From a checkpoint of a small transformer trained on Wikipedia.
Architecture: LayerNorm before each block, learned positions, biases, tied embeddings.
Each number is 128 + 32 x the weight over its row's rms, rounded and kept within 0 to 255. Layers, rows and columns count from 0. Numbers have three digits each. The size before them is the row's rms in percent of the matrix's.

# layer 4 MLP down (transposed), 256x64, rms 0.165, rows 88-137, columns 0-63
089:157137091071097161130124132124119088117146087127120055062154113127129100174098133133186112129127192117160158171142129121110109194173159132172101181181104184173135124140096126137071136107116155
105:132108165158108067146125179113098117132123147146122082099094092144154094114108064116086105175167170175123127116157099171150111119167134174112175080131048157133087117102174167099156112132129184
106:141096070129160089071191119121110124114095128117123127082132045152103120135088078139104109126157152099139127129129111122059176131111089155090173142137206116121177073144145094110144090105092108
116:118137136136147146094101115137183089105155092154095134188144131160180144094111157037087108131095108076136149127112168161110113134133116068151120166099149129178122148121149093196134161158161057
097:128092128162097132140147235148143153127124153147116133103156169079184157134093152142116171129155076207081131110094176152105172110097090111134122157128111117146151102111168084058136104132118120
091:081121124071065093133153128179107078181175134141112168104119146163126147128138133109140127116186153138143114137156140145136137149117113159063193049130121164154060092122142182133125136140176172
090:129100128116161111137112106113126079218100083164166160138178132140138124133130103110150129150180133141145121042125121166127134112152134144150082137097181155079150154120132148210120089072152188
092:150143083130144113107159161102106100110109145109133098110064135071114110166086111170176160150179102112148106150090148127082112178101217137076123131110080168129215126143118092161131106129113136
094:099160127129079107151057048108142088172173119142061141140107154140173163126132149145084131140140187143112113128085090116082164110151110139156130066123168160157152089112098133063137128137162155
097:131140092156166199152143119170145159098165092118144130130097135083122120096062093074077096162167131137100140145110111099174194171149101109121125112165172191130145066171087104112110148112138110
098:146073120178097077111169090154083130094122143122127080147067140142130078143210072117180073124107120126138077163164150085122119112141163144111128117113074091146095108140176122142133111118158077
105:126108148115150131170133117048130133138131132153134137113181103115174090121100152143169085172108144174059115064067109175132149098161079123145153098089113132179129137072122138137153103128204155
082:145079167156157115148162125109169093178160136110110122107150149098125136179176132081113125103165073107147162115118136109180112156064152111146169051202137147074141153139139148197134109132149106
095:109125154162074173088132183160138152124157172125112134153179105096153137159146065129130146135078129113104100122101099149176164105109077146147110133070180113059168067124110123079162157117109083
098:082083154140174133048101145137126131131109152121106127128133195092198156150105162166134163159106112145138122164159194198141142108112106118132098120128155120104089184095159173111197096115146115
127:194160167186127157121095139056128128170137169127108111127135144126088113171116162095172136118136100125106182106129134117160124156102098098070134130131087158102105195044150130196136136168112112
105:133092120153165119172155185160128129134071151083116138121134159068179151125147077108075078126079095170121068106127161181116084133174138167089170102149142156121144134108130169097110157138113185
091:116180117138074141142107126155141179112115134161110068147088122167088153145195130098165134120112103136099067159084172087168071163173110144169144091084176118129097084115153111144181096151122122
101:095175078164191080129125096128158146155152167136103097101198172098128126154130155148108097081104144090104101117163127123120116167076100114097122096166133070118127088115141113148146150143122231
099:158153066117115154145143144100099140127127135133088125150131176083157093091173175155093194116083173115080114113096130176147093165114163126136068089172076098203143145135127157121113085136089118
107:172108161084136126102189059163160124147112128101147090147147104142179107155134112092143145208221119136114101072173085109118149125157126128151146137144158158107172095159104134142117096116067135
092:133139085069154200098119171101181133179159150163146097112112090162113126145175080112079137130077121056120141102083119131204142126088078107144156140125139121126140117127156135156084159181124121
087:163155083180099110139081150145128181083066126120116132063139107141139133125075133132165131151140146109140128114141128096064062145120157132217125105161108119188091201124144137114151142151135166
108:133079098163062076097161111117135092070107155145116179155099130164089135162122113147104143118065157211134117164141115101171148077073120154134138146109193121114132119156159115126063112155125111
099:146155147124111121117135171141099128108111178112124101137089156112109109131136165119169089095130129161136089142104104047129094217142156080143166128092115199106049142127131130137047158087132136
091:108178058122111173136163133182107124146175079147154118113119128147120115154127160145186098156180117145088154105125088091138099087164139065146135148101104038163100167153095169117140112160149102
087:115097097207158124134120106090155146133092151141120154139148172125095133086211174162137166171092068210143142160106095081080144114104113157120080164116148114149122142134122108146188144123109129
079:164102168194051130113094130133139108186097087123124162178136129156202168119072138091144154115131112133152122135106064097081127111144153135159201102151110137077162146112129144093104105157133104
134:149134110185082144084128139174106085089107099156126097097159155173082126151185127147138130120137081145132080144194165145126102117181145110130128068117083154049149113128182117092177108141103115
100:157171130116124143162115154085133152061107098161141161049140085102065112190122162136164099106127104081078163159137162084095118156148097097173118102087097115147127163100164094098172141134115112
094:143050142123096155174127066129109124127128122115136140108100151114114144085152076181145097073140215141144099125134127100143070096102139151146144152076153167202123173083140159127092120111145167
107:125139126148106074167140152089091144100104109114142141158165163181129134134068171179143185094117146146100092147144094101168051123137127175107112114073085134160113099099157109063100078100129165
093:132107066176055177098122083111153151091074133160107138157126093106141125115180148097106133123071134127153094110087065097105148136095166140122130099173121147128112162093141100178150054094141095
085:104067132100154143167136061103080098174118121153129138090129175111124109102154119117146105110124137132135136114105180122141086090119118190118067126159023149067108110151145139153065114137087110
096:168131145079161068171166159130111108109129123154162155087075110135144138113188134185071158103126123181076160150149092095207129105133132155130189140160123137147142127106145162168118118184128169
091:102104131136012134084176123142139107122126098126151117142174107041144129046116151115144114114100108111144114121132141132116120154071087123146126093172134090191096122124157126144171139073134162
103:138093054108055134177103121149110131088147164135150113094151155110144158183125185149126131074114112086125151134165167148109159141122089118138093148165094065078121107074120147128120087174067114
104:119103144072137156112127119156129105126163144145152108143117085196108074121133125104131138089134126099155141173080131117171146148142034143116146203126197143065130188079102141152081132139155139
100:184136188151126135123145096155133154098133100147104139153098157176122138146113102154098104107127119139165036179093059150115153173139128172104103161139105145174096131081145136165066077088117166
115:177132123084080119137120109043139110163147155087168155079143093163105137143134094160138143133164114166085139170105112110111072111157089137132161104177184083139149149140072186129078159150110153
089:138076123105124084118075099117182130123178173181092158148129135091145109122133107083156105123134039114145173105107125110157160162162117080157131082125099081175128111105085148174146143145167185
095:144149113155151120101151145131164164128155148129142101166204105108159108148145159170128106078121136121123159162152105118132133132079107052182095191120157059151160161082120189195116122101140160
115:134222103100163138146089132151084088171085092108133076166164150187158099081152155098098119107129138158163158134149122159097104101149131163096105128177129158098102187182120123098100141172105122
120:172071105097108182144094162186132125170120104154201125141183105144127157088116084063167096091116069092160118113128120159148155150181125118176144132128124105107137173139080125125165177110132109
083:170150096176141063176091121110121113183117123139156108136098199134113098119104101108095051182122111151115140148140114101127135137114110152081167088216102141076090164135099173140109108130100127
111:139131124152128186210103096139108232158147126180081156096117099156161127147103129119148082140135165132144100103117111109080154120145108097127081079109154174137122141161139146114119153151197183
099:099176170155080176170082057093113113189121133131106092068143123142130104168146132147124126132140114109097140124115084127139087078086118056145099154094079122115146152069129132097159079141149084
098:073115129164126071095109126089157169062147139137087112124121106122116090140093088119131087129114080131170108183103150129161156169133092097152115090123139094035155097171138051164150128129106139
104:098094088142181073160079127105115136129127137178170184136157100184138131158159108167115086149082208112151156097150087127152082126184139164125138116104147053135101161157132142166112155144124110
120:134107192110103114172110116099099187103136202143131146110117128115124101185101152148150133176175146147105146169075147143088105076143097172137151141180122127086111111115081068127089160102182089
# layer 4 MLP up, 256x64, rms 0.177, rows 89-138, columns 0-63
105:097187073146150108135122171148159142110119122143132129151120142142096124116038107095181133140132157112077080114099126107050099155136146142114141206088182155146133080117139116198151127128160095
109:080187141136075074132150115103138176158104139066118111109185124106123121092092105135151145117055152131156208114115077156073139116180122118121111159146107151116152113151114095173070144117168116
102:186140109134121099153166164157140176108090089061135207147164072147075129138124125177155161111129096102158182176137133091166166146165173131066123097121121102101075122127100111129120118107150140
101:123114086115099072121147092149098078140131141175154151119094177135132111137147109091115170072134094159109136111174163171169155150133148119187131087142082187099189167102159111084083095164119086
090:129138123099164105147070108161094095140161178166091160147154105138069135189110098119160182076118094095133083129144125100198148164104133164168076163128150126132116146119105126114112113088151211
102:136187154179184157160199128130121131072173182107150137135120136165157120157135140138081122117097155142124134135178112131115165077154098130161099193168062159127086066107146116100139137138085103
094:115121056137121137143071145111122085075089089155171138149177169143168199144099074170126133138125110140097185127104086093133120097158100101138152126107144139068133177156108204140126137146164116
092:101136123087134158114143111132082175125115056101149090091151124165079141189107080107149156057140087177145160096179098127114095077159105130144123138151162111186101069130098087112161135106142121
095:100151181176126114116081180097132150123123157142128179193197131150129152131115169153179161176094158099159098110168082122083103138137077147188130171071104144135122120095119155121131113100136077
100:139094157164125114123135115114113148110071085116158188098087109102147085139151147150102139168114144125165128100086050144072105138131080119120201137083117174110128124214130135189138111136079128
093:137161118173115134111121116142157175116127157153143145087126133161097180192162083154130111132096113043154142084173127152082132159170094154122163057130134123071118083094101163114132090185133162
099:146153178143159110163156160107106131158220088128131102133139132100108158135067135110145130097138127140148103100078166138137107057151127081127159085147114171079060121154139158088176115075166103
085:135157057160127150136134123087154155149126073229112126084168106132119116166092080098115164142149125106168088126141182105144116165087087141150158172091134122165143108133147065149164145179137145
096:068200147132126092130157100135122131118149160088136129118095136116171109093073083173099142105124148092146160099188103111135172142060117146074137096150153115121148102105133158092088031150138111
128:151159150122146121134118120114118152094135146081148142120077052113089126135168173126134145177173143125045082102090135114166141096146102103123109189109095127049103122186149092133101148102123066
093:112133074150143146181132124175116129101162102175129129087098150180150122099214175155099149081139117101075111140166137162173165130116074090166190110110122071128107111146148136081165146143138156
083:100108127143203139126185150125153132158113111101167157144094114135121100093129094153136128101077103108149151152131078154080119046136115086123147083148182058150116117159113154143215082119151143
114:117131133127147172122073171139132149130065183094143104163144094069134123116082117179100145133105135138127141150132077055140102151120053093151140139163117120196122089149199133111112111068153113
100:147178074064115164085161112111168124112129086172117100093127118162116144126100136127146121099046155080085085072146147083128113162151145116155185086146096133136121093149190173106154144151095137
100:168151124153115137145120169111124108179164152142139147132113142128091161147126093162211114130133145068134171185127201181107115115177112101148133088132101098131142164148138122063176145097195178
111:177137136116171163084100097127169161148073132186105112112094097123140173152117091133159065149123155138101136194166102096128176140128122144158128092116103184152170160160175152137134082110195170
089:079157117079108162176160130114168051143155143116128102138147118141092139144106136139058110121099159071113170183107139078170184076152148124104181153139107135098166142162089161114124081124126088
100:185163103061095117176125090171152102171176151108150104172143090168124162062102109101121102168127106078123157164196145136113135121111115114159160098134096122156163171155105169078140122137145173
097:195075120113144130107178099116121131174110123101118207124132084129125120121196150118169140098091095119189166162137071178108149131095132127111165106077070103088136163156149089118091144134154104
103:138121122152142137105121124138056108173155101122128204132063151151090156118128151101100169117177143103185160124173167131117114174096139169105130105136184120132088074167140090078101114095189099
080:140148092137106111173137186126156163167051134067069177151125085141092139108178088172141178118124131090135149098129097121157140123118114151128142072139140157122063110082126172180126123085100158
088:097076137080148102088191163095177106140128144121139129103143159105107096144084125097128084071121168109136122088179151190170204115151099142133088173109127161171089108125153132080111161138092113
127:109160136150174095093127121126133186096148069140074107137121141115140127168111119097171146123172138147200162093136102217078070120158123117080106116139136138090104145158174125135177143192124103
104:104124159143177123147198160088073163105108135123107129175145137091165161151094124124089196077132098098176160056123097145140114110083115106121185127138147128175099105120135104082095112165179108
094:144133121135141182121135122122104110105137139133092135153058090132175114107089118126126166194140180169211119143139131109141079125149113124116103117104099107055030146116152121079159117079159153
116:107101141118134096107130097174121100147159130103121134140137147229128134173147173127134173121154129133124130175151112119094161112141127114083161175162078144095078086144218150123215122095124101
078:103131146121130083150151055068122162124183072120148135152118109106151091126132131210128138124192191114196147079112175121124109078140126128092123113118143130151160094178107066098138153136130137
097:110106122163167131143113091184184117063096143153152145182103151150129068166127187085110113147085191138086144130171115118121141143157158134192110119105173108122154095097112080121160138189113101
093:114143160084110136092135135090107147185161130169095155158145100105093119130101165165140149118129105106164130114127181113140170119143141153212118151182091152155093088110108071080131197084083178
094:110102202143134083090160138146167176128088138121139135100125153115170107143096137179093149117082125116116100125080115139122077124168047068123125051126149133099106117135083099073141097156079141
107:128109105161151108158080110142153113100116106098157141154091116168118089140151092095086186143155144110158117172161124124087117115093147108136176155159178098030196128185130088135129101078100095
108:116128076160120121121145143115166150139157092151113159103105180078087082163048142137104077160140098151086197108137094101128164111101157101126126129134065111131160140052085166134110168101156138
094:106144159074115164137078163087165119087097127115146168108104101153138159174137148136059112078168080154118119116119134100186123172153111038145161162120132122122166072146123116105124167083150087
121:119149074131156105187121132176132138154184175124077173081075085116159168119114122131169137132094086095095143169136171101104176176109138124156188116162151120143157103134086087114116157149152188
090:126181123142151097187129165133126136155091078123143122116131156150138138124122123128137136080080137209111110078099092165177143097117126116110098085128133088121134153241170088090177107153138160
095:109114111128124095146099162069145162131143142178165112154135096163110104143105136139092136123147154105196065090095103115084154104150128102105147166104138140102126149207107100140090228096083086
112:105129131166119118112188127170096100103178104062138112128172102155137082123155157148150224140089148132116135128171148074154125138146039127121109178139131122126196135127173125072152125142129110
114:074191127116094091146165069136131132063174127114040170101151156195139093133087140162106115181147114148115142082140133101123110131127105168075140127100097115143158165132078128104094136134169138
087:108091127139191142154122122141134078172186105117138187168202140084073193111144096162155138130105144090116146122093134175135134078107107141095051160125140163137172153128145122152150118079157122
103:092117123058142132125109095188119103136127146104114108064120130134104123095109134181086204139111064064101095140161178142153189139139117135117151148184111166129152157088105163098152119139086169
094:071136127085142100105146144202146129116149096154121110144145117095098146088045155137102159117162172135120123037153103081139146082060150165155124146158176116137144129133104174126131190131106123
080:168166097153081120073109161150130099157128177126099133117152137099080177143153126131143140160129190085085077106167139138162137106138056194098136143107037115096174136125090143109122095123122125
121:100173049162107157153166149164142125097176141091172124135221109119172091135105129163161145160099102083092154107141139115136136119162185152144158158147130074110164085130091094150112123110176109
112:113197174115134135158158142074120170131152078100090174147154117119163143133166093138146114080179163157120163128074151188126115076141141046071123137095084115107117140188127119135150128094145126
100:093108115123133151184142113105169118118132177153115149149120144093085104161148169184113105112150105125126140135123073128112088050132187110050116142077140205073154099131166126148141169154146089